config = dict(
    d_mlp=256,
    qk_norm=False,
    attn_scale=0.177,
    tie_embeddings=True,
    parallel_block=False,
    init_std_o=0.0147,
    beta1=0.9,
    decay_fraction=0.663,
    batch_tokens=8192,
    dataset='wikipedia_en',
)
Each number is 128 + 32 x the weight over the matrix's rms, rounded and kept within 0 to 255. Layers, rows and columns count from 0. Numbers have three digits each.

# v: layer 2 attention value, 64x64, rms 0.185, rows 18-63, columns 0-63
# o: layer 2 attention output (transposed), 64x64, rms 0.161, rows 18-63, columns 0-63
# q: layer 2 attention query, 64x64, rms 0.141, rows 32-63, columns 0-63
# k: layer 2 attention key, 64x64, rms 0.139, rows 32-63, columns 0-63
# up: layer 2 MLP up, 256x64, rms 0.239, rows 0-21, columns 0-63
# down: layer 2 MLP down (transposed), 256x64, rms 0.214, rows 0-21, columns 0-63
v18:175111126128169075073138168105165191118085107163103091040117089193092149142143060107185175093156172110215113142160072065141114121078158063128111093151132094138161219056117118156116159082169161
o18:118131120121120057119117111161117114157120098123129111021131104094144130132168141074225110116137142190147119123127148165143142150096123000110121141173160091128173190095179124143099131144176156
v19:100117130095110133151129112149106163143174100133178113112193165152124150120161115068161159166112100215124124160104102217147116145166129119122124165086147093116133112122153112152130180107139152
o19:155125072155164136129136150109178125088139097105148080055108086168116164192131100200147162175164111062120084097114147138138152099099163100178120084077110083148103199084096129133174128127159149
v20:093097086091169082145073184123133166150124101156164108009097096120118182123192123033244181132110135160170101142099099148142096142046138000122120044113154059114150188103153179175133184084222209
o20:183113094166146024146143148154152167121142083130127028000155106126128151181172125130238144139148138127126104114126130145105130082093141000144139106105157087184149188097126106147166127135161167
v21:131108083165176171119085128094120111138137106133145165152104119123116110162026183128148131098075115105133113133109149151121108122116118095078150086152174079130123118082103143088137078153105120
o21:171130139146125063121148140178153141153161146147093089068129134052076170082180102134114140140089141134129128163135075124094118179075095121159106190148121120082116099174140155151131122134141158
v22:137120115117088122116097204094124146154082124153132154153027039163097114143094128145108160065150052066104085109120136080152115131069082134118160074184150172149098144217098116091171112119117103
o22:200084147155156123125118091121159124156156149123069128112127177009110125070201161110039116104062210172129187179125116110077095150133141164093056226160121127111159015123149121137122111160131082
v23:136144125106078129184120157118097066122127157128103167142078125131129114097195209132110123150149068104102111188133153114127138130142109159101135139117140185130116057202116150093142129151142118
o23:167081133177151163108123109119139165099118160133135131205130146131126133156116134175069119112094125084108157139130147119098136100135128253158115148069095139153132046134074115125159135116097079
v24:134089051082167074130136157108159160136061057175110048021120025127139154129167128117242106138181196146135137149114112169060141111061107000154169063168125134148146220144139103177123088129178145
o24:130113140103106007175118158165085112151115138120156109012165122113125127118167129066212127125093168171185145130142090155131109056053147000118177155129186112209146177111211115110134114115149196
v25:117135166101021168196158092160114080086205160080109108092210138151144121100210122140107157201101119191153125083223147142185142135191167172149119169081121185131100117161159111162109204134162139
o25:089157111099166196131119144045131124107086102125145124226128136219157082211053139169120119114226072078090128133101187117167156074168151169152109069065100170138154158063055134080137171110108117
v26:086111121097155099167117152133148119127114042120113101000136082129145161123160177051230151173099147110125136114117095161093131121062133022112156045153116105133114194117139077144124113129179173
o26:158080126108125031150152175130136142162119131144140066000153117110106131119170102099198140113125150166134143150130122140135100055077127000130140139125176093190128198118173136133147133114158166
v27:073166171122116184118129108131110107175150189146110167221073164123123129123081132129029086101146088101072122092164166090114163137189120255121130159107069169140081014178149155092140132098073056
o27:117127122157112207113121105105149082111132152117142180254127117115124101113111142191000140145106116109128161137109133143121107149180134255129070112108093180144099072139074109138119105126123066
v28:126149151155130158078109183133113112134128110115151157213067135134121102126044134119084120102155057092076126127104148134125135138128064195081151086148085093143124094175093165056169068112061162
o28:148096140178131152112158112120149122136164180149108148169112146068108145094175150161009130135042146099121139135124121123109117151154127255126080159125100173111111039150113135168132110120118034
v29:185170142157084149103191116080169117102120158178065131159091166184078086155107162217071116102158178095095133124151106101091148076176137226120136192161147159146124096154111113124096109113127095
o29:033121190096103161117121078136077068171076185098151214255153115115137069066080126101047099103118113178176177166136156151163133185132116202136127161173123128089119075097153112099076135145148104
v30:130099114158131107185133069133073095150121153133166189183091150123158099101154191105100144129086130213122129106116159098163117155145150134164106120095170078111112078111150153124140160145160104
o30:161117104158145164123105115107173181059165102109121097162142116161116159173096105199113135186173107047106074140119130117072142142165152227128118114071085141123121120127015137126175150136080123
v31:081128118094163104110096112159128058088103138084163134142103157069159151089176184142124070153138151130097158139097133074136157126085106103150106135129166121104131151143116089096131163093174089
o31:182079137124093129134112155133092208106147120160119123138147123205147128146099116094144109114162147141115112117153096081100101120171122089107169082129127134123141115153136160127131134138061136
q32:120107062218110121135094124133128131097226117044167110141105150052109139141171059093181145094153103126149103086191100009127165158121114089097062116090152138159116157161060203122197178125187068
k32:157141129221107080118161162174167152123110172136175120087194137040153187214183131152188130093121132106058089081151163093068093115088088165141072084066158174139111132072120137198117103157224075
q33:085184147052060108101147127018090116082158130173144147127069118156154138056183122135057173165126117161147075174186120155089149123179078161155145232127091060115097109080185060119152163167132072
k33:142083098026126172145052144129000050091105152183135147140128080090126145087162161146144184143171111177118138135190197142044132161158136185109140136121171107097172152143130187105117185159101153
q34:098112038149139105122065102142091150123198161132128094069124189050159145200171104154113149151056255152159121057150043139126137165148145111102119101110167101103151129002142123120111177156200135
k34:107123124119011103208128091220069176082126104202155077056179057137154114123168141125202130204151130204133062118178094116108149090095180070166147031095129129110170191055164152140124190108120161
q35:144058185183174121113056144157074089099148100113112132100109174064099155173085091139178104070107113091138222088058142074149073141168231143088132144083166144157149162141106206170108105074177230
k35:106150158214099146134199146173163163111156085143140112151081161118070123169111062079145112101156107051131072063088154160110120116164213182120145125036103122145128192154140154202127064045150148
q36:130170103130107176091192068077197121120176088164119140140094195101102169140104144016112108143121168121123111036095145165143131154223094102118101139157063047111062126226122135106189153149105066
k36:125124148125162095109108158111208062219083187208164106132143078123069080187230086168173091156126084107169187204119114052095080110087099064123076162118166142130151070173126067161122093188104151
q37:080106077167109133152119084099186109180177124150155104134068182150076126153123185065163055186097105162138124082122131083199133147197100094135078086138129109155044123172115184083152165123093096
k37:103127091166128128144179140129176125188143194131160100127112114137072037237198110165131097129157117064135167156039158072126106148088031092172124139108112152153119111134106042173102061172144178
q38:046227090204119203149124101194255052120115191124129117144147165027086182217092119118158105061156059072018110116094128075202043150168113126108006127093098145142112145198122146197155076087191120
k38:175235063251212135094122084136199083115118204147158095113118172075094197217134052141123114085206070064067137106105144054227091105057079098139104073065192177182163174153160149129096049119195122
q39:127086128226115164120139121124080151166156144114183227139128145098090122190066132022173095041199018073148093139110135050224096177123135125057138177115054163179102107231133197162170099125089122
k39:120168192213216132128155171089252167160195173112182110189116175023064158187237077072081123103085063089123093080096074141127065138131117098103086191084087110116145081127146162184136069171186096
q40:127076219080154134184101144198142133192131130140087000085140101236168141132157112201132133187162143085079132168175087128102184073112117098170071121128095132116122165071164048143066117075124151
k40:143105050083144138096146077131019154120102115078127070141064107217139134140012169143077117123236203171089138153159201207188178123145138109187135104174100081147101139158093048058117084087081145
q41:130142081153157134128154154224178207101090142094169086077218111103163039123148159144177148136180170128167155161063102100062098109086116124134137138153164145072225135062139126153133030103094132
k41:158174110146082102179146061127128209116059135108151111074124160175193188028132200138155146161071161135180107119109076121122163075113083102103172152163082125075124131131176144112147129164145067
q42:162065082169190120135135151129080135156061158101118125128175048078073148200085158106172099062094094168123178173073109117133097141100154148150244087161140141172164145182065158152085049114105156
k42:136204182174133112211146110158229187157144118053098125192139180217113131133079091096139125136104081075180082098075095151127114131155046141102127167126130144145087073118129104086149121075121092
q43:097102156154129125087127138162035195122108136164121170093039143134083121209188130073133137126176097141160172084072093080185087145108161205097184121106113089135177073102187178125146083158140196
k43:189150123173084147179119140100123187105170125186153167167121121058016171119196149078111144179089116130166058062120114088125105131199157149119134097081091102126190084134202193202135160129072138
q44:140063093165173170148202128157091201071150139063071153127176115152141019152129145136128150172102197140165114085117078109105180104057152115126166063214173118088203112116089142090110130091111134
k44:169082126149099053166132062114164175157156162102091133106115132173194096040115114125191100157105184188229104128145061113165144088130092086102164121220135114066081102071164124115135151124080120
q45:097138159140105142142082121101130062141107105139155162156112107141133201204058101186097108090123053086046142104157242112128097132144171119108078116136084240169125129114123162188073116098208146
k45:083125131118205170091111136137138063156229049121089097157048158128113135245083027070129136099178087097070103079153162179156145142136171126150088043154150126191143183153105158137127126069156141
q46:076112085087093141110081222221205167107136129111246088098148115069149073167173095152122130172110151164124121140178183107115125106104168115118092128169144140111164146029117156178088083142139085
k46:110087074111127120185099088121096180084144072112149048055144128203165160074112204118190142131108144135149086029145147160087182084140068073118153059161159119127144188096176149128114126154168080
q47:076179157132096148127117102114136121094188132152125154130130178136172117037151113106093177160138173089169064096180122116111161132197108135113076169105080113086086133063158126144173209140166119
k47:124064103111112128062105128144036099101087165185185125076139090031156106116174153145156140155141121177111117179190110122086113131102189136158103139126158134080183192109170190156109138163123166
q48:124079175029110130086051116062023154110167102168199227146085126181156057056113148120081130173103148144152075114171135218141122149065112086074142127190117167071119029030153037121063225195141137
k48:129053159054076071155068114129052182112212093171154096050104053131190109055165095064179143160096142211204096111104024158070135131071210045148156056149094063089150150090212118166153225154129190
q49:150000160118125041040143127084103074097204045140102158157121095121125112082152118065238092146131077152154199133110175170156091165155095112144153185110205099130115168155108152136185120092104157
k49:169137139143088097138203195121196192175055149122116163103140122119078165093162093151166144104044141067140192145044113106018113117123159172101101148034153110110104154141126083151168037214203148
q50:143210089182062166119136121121245024167086189155115084075140137153126146080156152139139113074214027080178104212107173089182092124159061141153095132067101090153062176218173130136189148153066090
k50:149214114158182192092168159087181050118063195124163175153199150068141148162170136224032128090175120048078199120013166130127067161152065173147117212085094145138112145140110116129125038156161070
q51:027201077202023181130091148131168043104133174112186107128113087037090125198149062137125152060151094186030032111139145089147087138146163109096081133102140112161111125151092178192174182167153098
k51:146146109178178115098124111110140088067132181115134151109187165065122142212157133121223169117172085122070091053140212052135092116098082145126151080080194137187151196102130193099098119089182097
q52:175127101068149177111175136120123204117107116112154138116151150158174095069107128131100161222166151111245122161158144108053164084123142149136164163176075107074179138071112139170122087106096093
k52:108098183071124107133083128096124124153110092109147105140080102146183103051126163116114130149090160160214138138141099182056144097165109105101122201222089125048133109114169194145110136194104082
q53:108188141161094099121135122079147100082133116161130168136054170110129128085163121143090168147104135111095074105168128102097137102187094141098108155109142086104114164140164152157165153108144138
k53:111073118123154136095097133105078060081135153175099188171099133045121127141160138152145151113158129138103143141192152094127128120144146212107125102134148118115167160158119159165103131126119157
q54:200117141178193098122077079123052131148076136146247193162136111087079137148078149084156109068114088141169121150058076167223064187092168144071181136086149160155149070156104170123128131180113126
k54:110209228173103150183159159162152190070168101141148151117139136070110148152165066090125125141104088065144113095090037083146099147089153096117118168030065119183166080099157139170168154108196111
q55:099099139156134067120040116075022099129187116118160207154051139126104177072168090081169145120121096151110093116161114158186117185119094091122153147058137072182066113131138129095191197112164144
k55:124130148142095121110152155164123108122162158139142165120134095021122169172213131114158136104083117125049107134151143102095070172114172200163074093000155097125128125098124089152124169153172174
q56:132068146192139063166029149092000170179208166103154214085109172131167169140180107128120149147098116114153152152171054137119114130138079089146180088072165043131056196135140110096182145079176181
k56:069079199144111136170139128162099144084165147142135147152201116000171148148154197112091164146050148171081093118213159119094117149210209207149047090063120096053121131150104075094095146103099182
q57:134097098156100139162220113125185188107159070113037096118134177193151085119131158144153099238061186110147135041203124089087203046173148113142119082201137089135143212129126139096114142121111129
k57:060052075131177093137162158097138138165126160097075117191075129192110014112094136200160102144171182148146163152165192106140130112170112137123171170255127155092071128136093071140103094126063141
q58:079181157123073144167192107103154094100121132132160139175132122087161104089118115216057194134157088112080074162176186089070163077190104156123120166149061149126112129138161132128154133108120103
k58:098067142112202169066095154083071036113134150098111156145077138094135128114087142100102154100148118127080159162255182105112123131168080218099135149203156148121124156180083203105099141091118077
q59:114133110087162113113043157192200209155119121130187136124092124074109137141153123060115082197139190155196222080107151130120134145134088169115100117136132164085132081044138155137101103129163139
k59:116124115086072104166116130196065212139134071189201055042166124178112168118172197100122103187067137115176088116098063126100160137104090075127129100120116115108204154128179145186121154187117160
q60:106012200145137074098125134101108100130182124103021216160164109112147108155188049146141152067169158162145220110127093140101136162147098153178134188113141103093078173220078128150128116063068171
k60:205051161145072173081161164121126203156076122105177161115242171137092171058168085074112117166113108144220150163138112166040125117129165151152080122070178057062109175177038124063135069085146167
q61:172092149147207082115061121151106168148124145134093204073169168133139153078081153061157103108121151047255181118108093119163049198140088109086119123078107185078132117123137141177162082108145196
k61:150168194179076072147145135190147208096090129190190120091146135085181171093215116097069111169007114119145082162035000176090138129108212070175091139051064123055180148119197168188151096192156163
q62:140133110122171126112067069149132101169128109203236095107085154137138153168085111133107090088117184089124092047077141190160130142155208133052100142125128118132092111101133122120117127192082121
k62:083127155103142188129137166112115117076188081195184099120112059156107106211173114109155117175174115093134097132105113127105120109123164047150164138113099026208139117117101104193148172115124137
q63:131087152098126092109098140126144068124127105142042055159095123149099156122205142086135115116106145190093147129105122182136159145133111141161089118062208063153088151150125094075136196164137096
k63:157154056124067145124174133138100111125078140144135166112220105133069127177109138180133112117168135123092173167077185094148134164115141180135111124035157145213112130116094057113135112125133150
v32:130153139128103086134136146116116110152100102138124120126135087093111168158129171118124125121136122132125198133182128083081141129137134114145127150132159136112092134177114118119127094128112159
o32:143087127109133140150130126113113152140137155111135129141120145131143108125166079114153139156101121128134085148089107111113120123083147125127092118149115138182141129130125117133164119159145119
v33:074170095095103146172129132116108171052128161117103144159134111152131128141141135178128139117171116121135094116135098158150128121120108119114132099119101108109133112128095112179152166153129140
o33:164125157158135108105182132157135142150098112129160119139111156113142164126124122130096142108138122104072144136117140104113131128182144106100127111099149098081146139098162123127113126098095109
v34:181101109171123104111170110157133136150128086158103128138152175096145113161143100090130095135128139134128134120113116143156125141114156140157140092136143130135141154138107111067142121119102124
o34:099165118136095128152108122107157117087172122102127089096112116099110131110140156144119146160136157129157116150129159146123114144106104137125112154163098130184111093144169141135114126133110119
v35:152110130176107124130110106135175116084113129133102079105129173177108095119141152113118073172085160093143119098201065102094142110156154120110123166123138178137135181177110116199111130161157131
o35:141133172045072080161101099100129083142160122155167161122108103104111136082140122131111101124133111111115118140108148129137148138149152147147182088126119119203080088136189144063154121145165179
v36:134118074171122140160096118116144130138110133107149132144115126124141075139116154129137100183141159120128109110115111096111141133142156117097106151118148111119125128116134203122124143157134130
o36:113161133095121126130096131152174107114140154147118117094124155121115151111114111135099139118110128155118156126123144152120097142148126137140162080152103115142109117160152099142130112130108146
v37:173122116110097141127132138140153166149119124159084125145106178180120180143129090135119128165119145107142099082159152153146122124108154127068100117117127194139148112099120166157113143110132138
o37:084187100145115102117131126152124094137127139141144128114130106100081144138145160126088130089106135113142154138135120159143133156151096134115186133167090117103082109135161126109136141125184132
v38:091102138077183181060152154141083143138080130164142113119137117132155151120135085146125132142110168137149189145106141175114136140135113131121130128118081108113135094121157153112127102187101156
o38:103134117134073151119125159159117145117119159137069122140118158114118172183118130134144135102135105172129088090138153136161135055134101109110157114137168129088180135133090123153140085065151124
v39:109127131130148110132166141164127102127125117183185122120100109106104128110128078153124128115099128165128135134103139127115109131114117109135116144130123145128123107145158148126135122168082124
o39:108113129118140138131119125157101149152093132117140138140137138132138112134109140109117157150153128150126139138129107131157133105123120123133101116131146115133118143129119154144130095100157098
v40:130112185084156127162119092178115129117151148111114149142099124124119138125131133158142157080055083147172106128128149092154093135163119127172114083132122135128084125067115117118141108154128130
o40:121095110175137136144120159117143084143137100087136109167174155157125108106108146127109120122141135127112145144147146108121158147111172115094131170121131077059147182134150102103130129117130113
v41:165138124143178084118126159156143107136120118107144170153121114111101107072133173119142098097124110167154150163081126119132100116115140119153160184134113118117100138101136093093115121109129122
o41:114093163106105180149138085088131136096117153099156131125132128129132123139126140121126118151128158113119133102127128103109147174113108133141111102130137137156144151124113158140097145150136118
v42:136130150149115125136127125139122075127125144111168150147142085080145099099094177108144118087159111111124131200109120141138142141103152105164148152134146119131111130131151116128146131122111121
o42:146081133122141171148103135118150146093132106132135105120125133139154142114133130115149120178158149140102143112138109090108106143170142119119085128090130168148154160112123135116123126156093107
v43:117123130146165104182117127072126110147184151092136125112149108108149168123084132141146118147145149167140129121205109093128128125142131158136117150136098171129071133072145115139115120144150098
o43:153129121101101132111153150137099098133134131134077163140133127193130123133122089110168119120098114125109142183134113148142164128089147119142125133116113140113124144172091110117115145130086155
v44:130088141132125164159102108172127159117133121159108120166161141136099119159147112126132123126136145076094151147086091163104142134180120110106121115118128140120140133130125110144143154124131159
o44:144128113154078144134130140123143093125112107120141104107114133105131145093160146132087127154125110142122104108123171143137094128158155130123121114159107115127129150145153143122135120117147123
v45:124100124107077149104105149122126163110142132168103117159124159170131136078144136164137134101111116127112126126104143154119106123125058140148108112130100132130141149118106111123134101134191165
o45:158113146161126113128143128164116118153097114109128129142124127109082148164125144139112129102116118111161099087165123094119142124125166139129174159104152092092127115119129132114110118115146125
v46:150134150154164095111148185118136158137150141136158160157147119110112177112116128104108133094140143129097133176092141150136111117095124142121121154129123127128138147105137120143105131065120124
o46:134157137124135158106146082126099142112101130117108152105126113126136118157155128105140123164116124136143124119116104122122113181139105126134094139147132144112145112127094146138107174155124118
v47:128125107143143130134097138080125133163129162151165123148095135122127132122120116129125147119108148112126100132098083122113136137158162111118120178127142103132092143145130115119142129167107137
o47:133120116124130133103118132142153137127157121131123123109138136115119133128135108150108116131158105122114115120136104113112087135150161137144116124140129107127136141138113136116140123139140141
v48:112149125125100133142092087183125096113164126115122111129152118160133114103145133115177126162153137116100129106115168119103159125142097106116154165133095120124127136149131140146139135105103095
o48:142113128136138133133146171091099134127095131143144116134111131128127124137110125140109116134102115105150149118130114137132120091124135132155114101087131170168118158149134132137128134105131141
v49:138117118138106097134132159188127099178124123147165172124160136180134121089130168151127114115141103170111135136097137141117107118103117117126130123140119174122123123105118141118124114137108140
o49:113088137123132138134168112100125133110093141113138109129116142124100164146112139143112133137136168122119135136146128124130129147131110130120143131106128110139113119144122144124135146105164132
v50:103126086161134093112091107061104107179105133106169149090114125074182133135162158116119116103113108124115152152090163087128120151134073120150123123138126129121108147121105213112161100154131111
o50:132146119132177142154109128138176139094151126098084097124127170112125124160113089158134113148133165133118132099132095160126102113125153140105156118096157111160132100137104061162168122076053147
v51:121159133141150121134128156074123121148127146093155138097140109134102136129135145155118139130134133143157103119126125097121111127141109157161105141132145137129110125124096093147138138139152120
o51:143108145111147119109147109117122126108141129128140159148134133145133123158128102119143130106136128113122109151135122130142137156086152132122127132124138111144139119099117124123120130122137137
v52:152151142120099094133143089153108131108184131110126102128130125157138085096133137151131178112106081159097114117174179090107115126149063129169139091137139119145147127112097075102119083112138117
o52:129076125130185099115177154116090134180122133101140139173134117169139098131100120117158128123119121108179122145146129073105148131049173135134108186070133142093126129128126135125129133131112124
v53:105122071119134134086141165086118146172110094134204124108104128089146103144166078124106113116129179149103144157138151124100174153099096147109110115120101110126120115158113146107135141129116122
o53:101147119128137125126141115182124145120143155123082157116107176131125116175114111141138158113131141171151099111129131180162094045133092131136116081143125145160134084172083110163127068108121133
v54:156150139207104100167176112169126101130149128124193110139189124155117091134135062149104131163157181137132078103172126142089145105129108130127116139127151170122166158135150134157094137111122117
o54:077132166060133103088198124097076118150113130143108156114114122148143147118130138079142128139112125174137133202120161122178135174106124121157099106127115115157097069125143138113105129132136164
v55:070134166109145119126149158153136110125154158154098073124108117154117142116129127149142151073096121179142150122134088082118112112129096126150112169136152141143163151150120122151103059076141137
o55:147094167105108085115109110120077146181118119148157174163134113128151109140111133122122130132113113135174088153133098121116152161088177117132140151117187092111121107082115144113154120161154102
v56:142129109170102126144191159142155209146119116114131164100120132070127143178161087121147092116076176120107140124135081132100144144146176115140115150138121144129088093151123172097142119162092145
o56:123162106118085141114138113139155084120134162128135095091117178072137115106166093149103155162167151174137158171111164158137120081129093121131131070179115113175105089183157096131106127131112122
v57:082126104133086131088168181125130133128117112195107131101145114144136160090129130135138115095140121173129134118074160115112106118122115115143134155140117102145160102149129149103110063122123147
o57:134113150121131108114126127158094168150085182128143132132101116085114124155131139149129146131122135134182098105132094152135170108089108146143147147118166127141141088110113144149121127113162099
v58:140090131128147138129097140158141165160108131117191136135143141140122103139169087154124082182078146111133133128119127153114154139143146118109103142121110143115135122150117159121141163157162128
o58:111142130107093145147129129121161080107122134128110115101129202113110139129117135119086126115143145177105124107122159151154102106162109122120164081173119106128105119178155116120124089102139149
v59:116148109136123149164201093162128130118131139156112116123140118142068089120135086164122118140150174167130099097098105136120117113130123125131136168129164108135155106132125070179121128174108123
o59:118108170090116103066138124139097138136106150147175155151116097115141143130128160097111166132165105116140099174128143136148140140092122128136123115117146117151138121110151174108090106111150125
v60:101084125141138145136116129123127094158125106124174184119143135129119117143087154164141101132097132145071141160125135105116151141104099134103123141122123138109102103079145153164137169179155113
o60:148136092108123174170125113148156105108086109113096118116127140192131150124113131117112139128148133133110150118111146163158110111154135122118167087118115118117117146142100124108127131098125152
v61:142090113130114133131080096109129115103107084077149137128116119080135076115116162074138045207181152125096158149126140126093163156130178117103150135132119083134082118151132113143170164213129101
o61:163126129111108163174088117120186112067154156152103112096103155149126141126142126146144132151143109100094145072109126153125098046161113139126135064135089189202146173186146153113129078117076132
v62:104134106142166134152209133117133158135127159091121136125151096095130113098140118136137102102146150160084159125119133107144164140114090130124138150128090100125100122122134076110133187163122095
o62:136118150107115171105157148126120130113117139098142143131128169154156103156121110109127148141141127146128135153123143155122122089126109110140119096105137171149153122155079155137091128091083125
v63:145125132117157121111135083154137118112143131156121136122144122133159148083148164112151091140095082124153112164168124118106116105155149102111162156132087097128130138145133123112089106138160124
o63:122095158086095130152124154117094147162106172120109115142137118116122103086099128143153083134121135131109141090095121113093157118130108137165151137115157156104130114165131132124131155134147155
up0:133151136114117112095089099154113098124143132135166146114159123115126136109136136110126119112163103102136122137133144137146136118114121104134138148099133160146106130155160135103175139134129137
down0:116148109114140133152119125089126108150163135133108138127129161148148114139128124143150137155126114098127147108118123148099134085122118116150159114093103122183124143101135133096158118105107110
up1:152143137119082109157117098116042136103127086095146131109128153133144117134132173141123117190087144163131109084171141161138152144141118160145154141078128139127127133077184119108110148136116165
down1:111111122159145142095115135120156130117112162153066136165117121176109120161129129134157148124095142112092137206141107119077151082146177119082097117106187107161143148146102122185097093091104110
up2:126134129131134130134130131131128132127130129131129127130132131133132127125128128129130129131131130133129131130130128129129130130131129129130127131131129127130126128129130129130130129131125129
down2:130128129129129127126128127128129127129128128127128130127126128127127129131129127129127130129129127128129127128128129128128129129128129129128128129127129130128129129131127129129128127127131128
up3:101133118121175099159116155166149093122120111138101135150151080110230110089088176130061100105033116081083139108146181163124145053127083114137176149148167095140149143146100234098175116181136157
down3:089181104122149143158048143112178115102060124199063145091140154169098169076071214125070117203132181151092076142072103106113144107121102129130139116093222141147164127191115096150132116137150161
up4:123157082163135129126132120146089170158149134167155159171103190049123166161162202089132100147130117183038139031080147123114114078062118143184165075130126143142097131172120097064175172190133123
down4:131154058113090147139086194082075150044201103098094135158095191112121100163114121153152087071165089188062112079144171102150109100023150168142190191071107105233157163167186083142134155195145090
up5:131150113126102117200146095132056129172116059132093208124077169114123067154177132200147118199180156153113094074124223126145141100119110140135135059116135176141144092152165104066125098127163163
down5:056102080080170112155091156091122110110139111126101154120061133144093070188178170129122123158121160171178114192227104176084152147090112130087073132100156179064129109152101159140162159149118096
up6:184201142128116058068176064033114110087098099151078163155130141089149172151097146112095135094162142132052184068163093138125162111089105104212134141124117140137164142150155093139144108141074150
down6:111097091143094146079147109111183110199050163099147144116110133165163138144127103137136157144103145195123136177142052150187116130086116139084123161083101143095071154073098147107093136188172174
up7:139078088182126127089111158121103103135138148110133128184125180135191118095141173109174123158155121114144147139152200114088134125127045102139151171108163130118143074169132175119148043120132179
down7:123095105136128149191155111119142137110076101148169158095148091155151152133080120118099152191131150152165114035147103144162204122123106120108113177121129141134138095146087138076132092135133152
up8:079186121101121106110154169150078066100146169117147160122103139125180039146136145158126102106165134151097111101087110189121118136115116144162160141098057146147137153159144174174150096088106211
down8:181092152100109140143132127176116068131171151175142151131151124079077182138160078112128156163067105122130135148093071171139108125121131136121070147107093116066143106170125109176121154136116160
up9:139135107177116124147114098081107078099138134116110157114129127139191083133119129114138127156091134166083145122153095085112152111146100157160163121080084097183094123100168167145162158115149106
down9:053098065100125137177146075095109107164158118119127160137098177146154084137133115192096139127152118105075110128171147179097209060123117144159123143081096175161144095198160125171138107113105157
up10:135214102131160146109144147148110081100105164052078143161161101121212126066126158131138161116133129080053141203173110178096124109184059083091160137093130128150140089100154200114215106119137153
down10:166147123065137137137128148191174160096069104097097072147079070213097117088140144152101145124031151157202183143134079120021199087099068104090128159121185164108178104172084195228139109154115095
up11:129150120087118118125067089150127105103113148139132172114131137062166104092094154151114137167063081110127143163151179097082132071124108102158128125174155129117106142122129173118225163120101121
down11:179131126173158135000094153063163138133131159109106074132112121121129186132175124098123171121154149109133126129133078167185106109127108150140162060087142177106133089131148082209054056142106182
up12:111158122133143082147091163173142106173107115174096173118072078161148140128118130168084105123122143177109129081041125174147172100087123124152119070141162145126074112118212184113148109166049066
down12:148208112114084174192147102097089091159162075099204105134176132145084137132143072146140120089106128103148180150155098140109108079165142119105171098141175147094093157084086081140111106150115120
up13:100210115097051107119202113100048072171125148135137100117217184119142040075199108102118096162107111174172156124165116134081190127152057169203157168112137167124076082187183127134160159127099103
down13:112167162089109102105173067078103096146170147154132109139121174129124077076155145110064048116111077141125103037188112064105193255180103185136117128234093156123092108154135163108138143167095127
up14:128139129100124139148212124150109124122137087131162155096130141046168047173118058203153098168124031122097174145133179071158165071052115157110109107123171169137127128178144139060114094184151157
down14:134127178090129106187099159104153171133117112157121140133143166087173170175111183202079145093110178155213070097105111133081137100111160096090116127145092167157129120111041159121139084089119075
up15:146118124155102098089158115098111067122088149141093132127124103144138136095187171140137143116117122160174129149112083135128117084182124124118191189105091135167097132133098147154131148216118090
down15:119070130125142060108112139163110148160111231159099141135110104140122086122081131145131160183139086136113130085169131167123155075112146125094151089171108132152112127201138137100149142130135083
up16:154126117182123102203127103076078121119058152121094159135155108116154112157129130089159127124146064153102083110144119120172124083085140171127199114097140199128157114108165173095133149096095167
down16:135109152091105119159162141146121132092118150167133146123164085179063127090118068147140132141112168089129082159110093143075121107125106155143089133129183099097167091149187047164178153110186131
up17:121121104099160115135137126145103136080160123112080142138095170167118079053149102130131105118086070122136167180101176091091153075108111127191187110160147116134137166072141180112202137074139050
down17:062176134150167148042096140143142141174131095121135109094142067118195170090121118125151130174156204073101104171078088062148156110131077143069148180111181158175137065141067044136128182152145136
up18:097149115133096075118085093152118112158098139130114135129098132157116103058175157132096133118165153113196145149146144159108190124126090128177137102149143063132136081109114121095224161117079151
down18:149145214117169121106100137110136170132062155114111095137127102143108175177119078108119203149126106161084134083134066075113160110096099143150179155093112173094108113158105115130164130122172122
up19:060126187137124079125142161138172082146141099083155149113147101069143121167109059116147132107084097138090190088172113137092189128148061167132137117106136113145100138177089119086147136118132165
down19:097124197095132132161115150159126144173083116100130161134188070148134170148077101106123123110094110100129053126093163123165131178132123121165102122097131091185133130134161135101172091082168118
up20:184144122136123092123128188140176111176081063150147128097112047100163093143176111136135124134195145151155128134149153126131132131211083149127120145068025133129098049096153177108148125188140082
down20:082172096162111125084188155173050168052202112092160143101155128079088152125124168133123147167166144133109121116089149129185105158088139150146129079065114187091141168133160069162116149105130096
up21:137136154094107118088100099078124140205131123137142174102207123144197126096187128093072106112143118125157182130142159134121155136140125145128143164094111090137067108118167119135159134177095085
down21:144137124096185118180186143084113100097133130162133107160130090109144114138147160121106142135116116103104163105135113071179107195164087121134093150145162136100128081076127121143166139088132125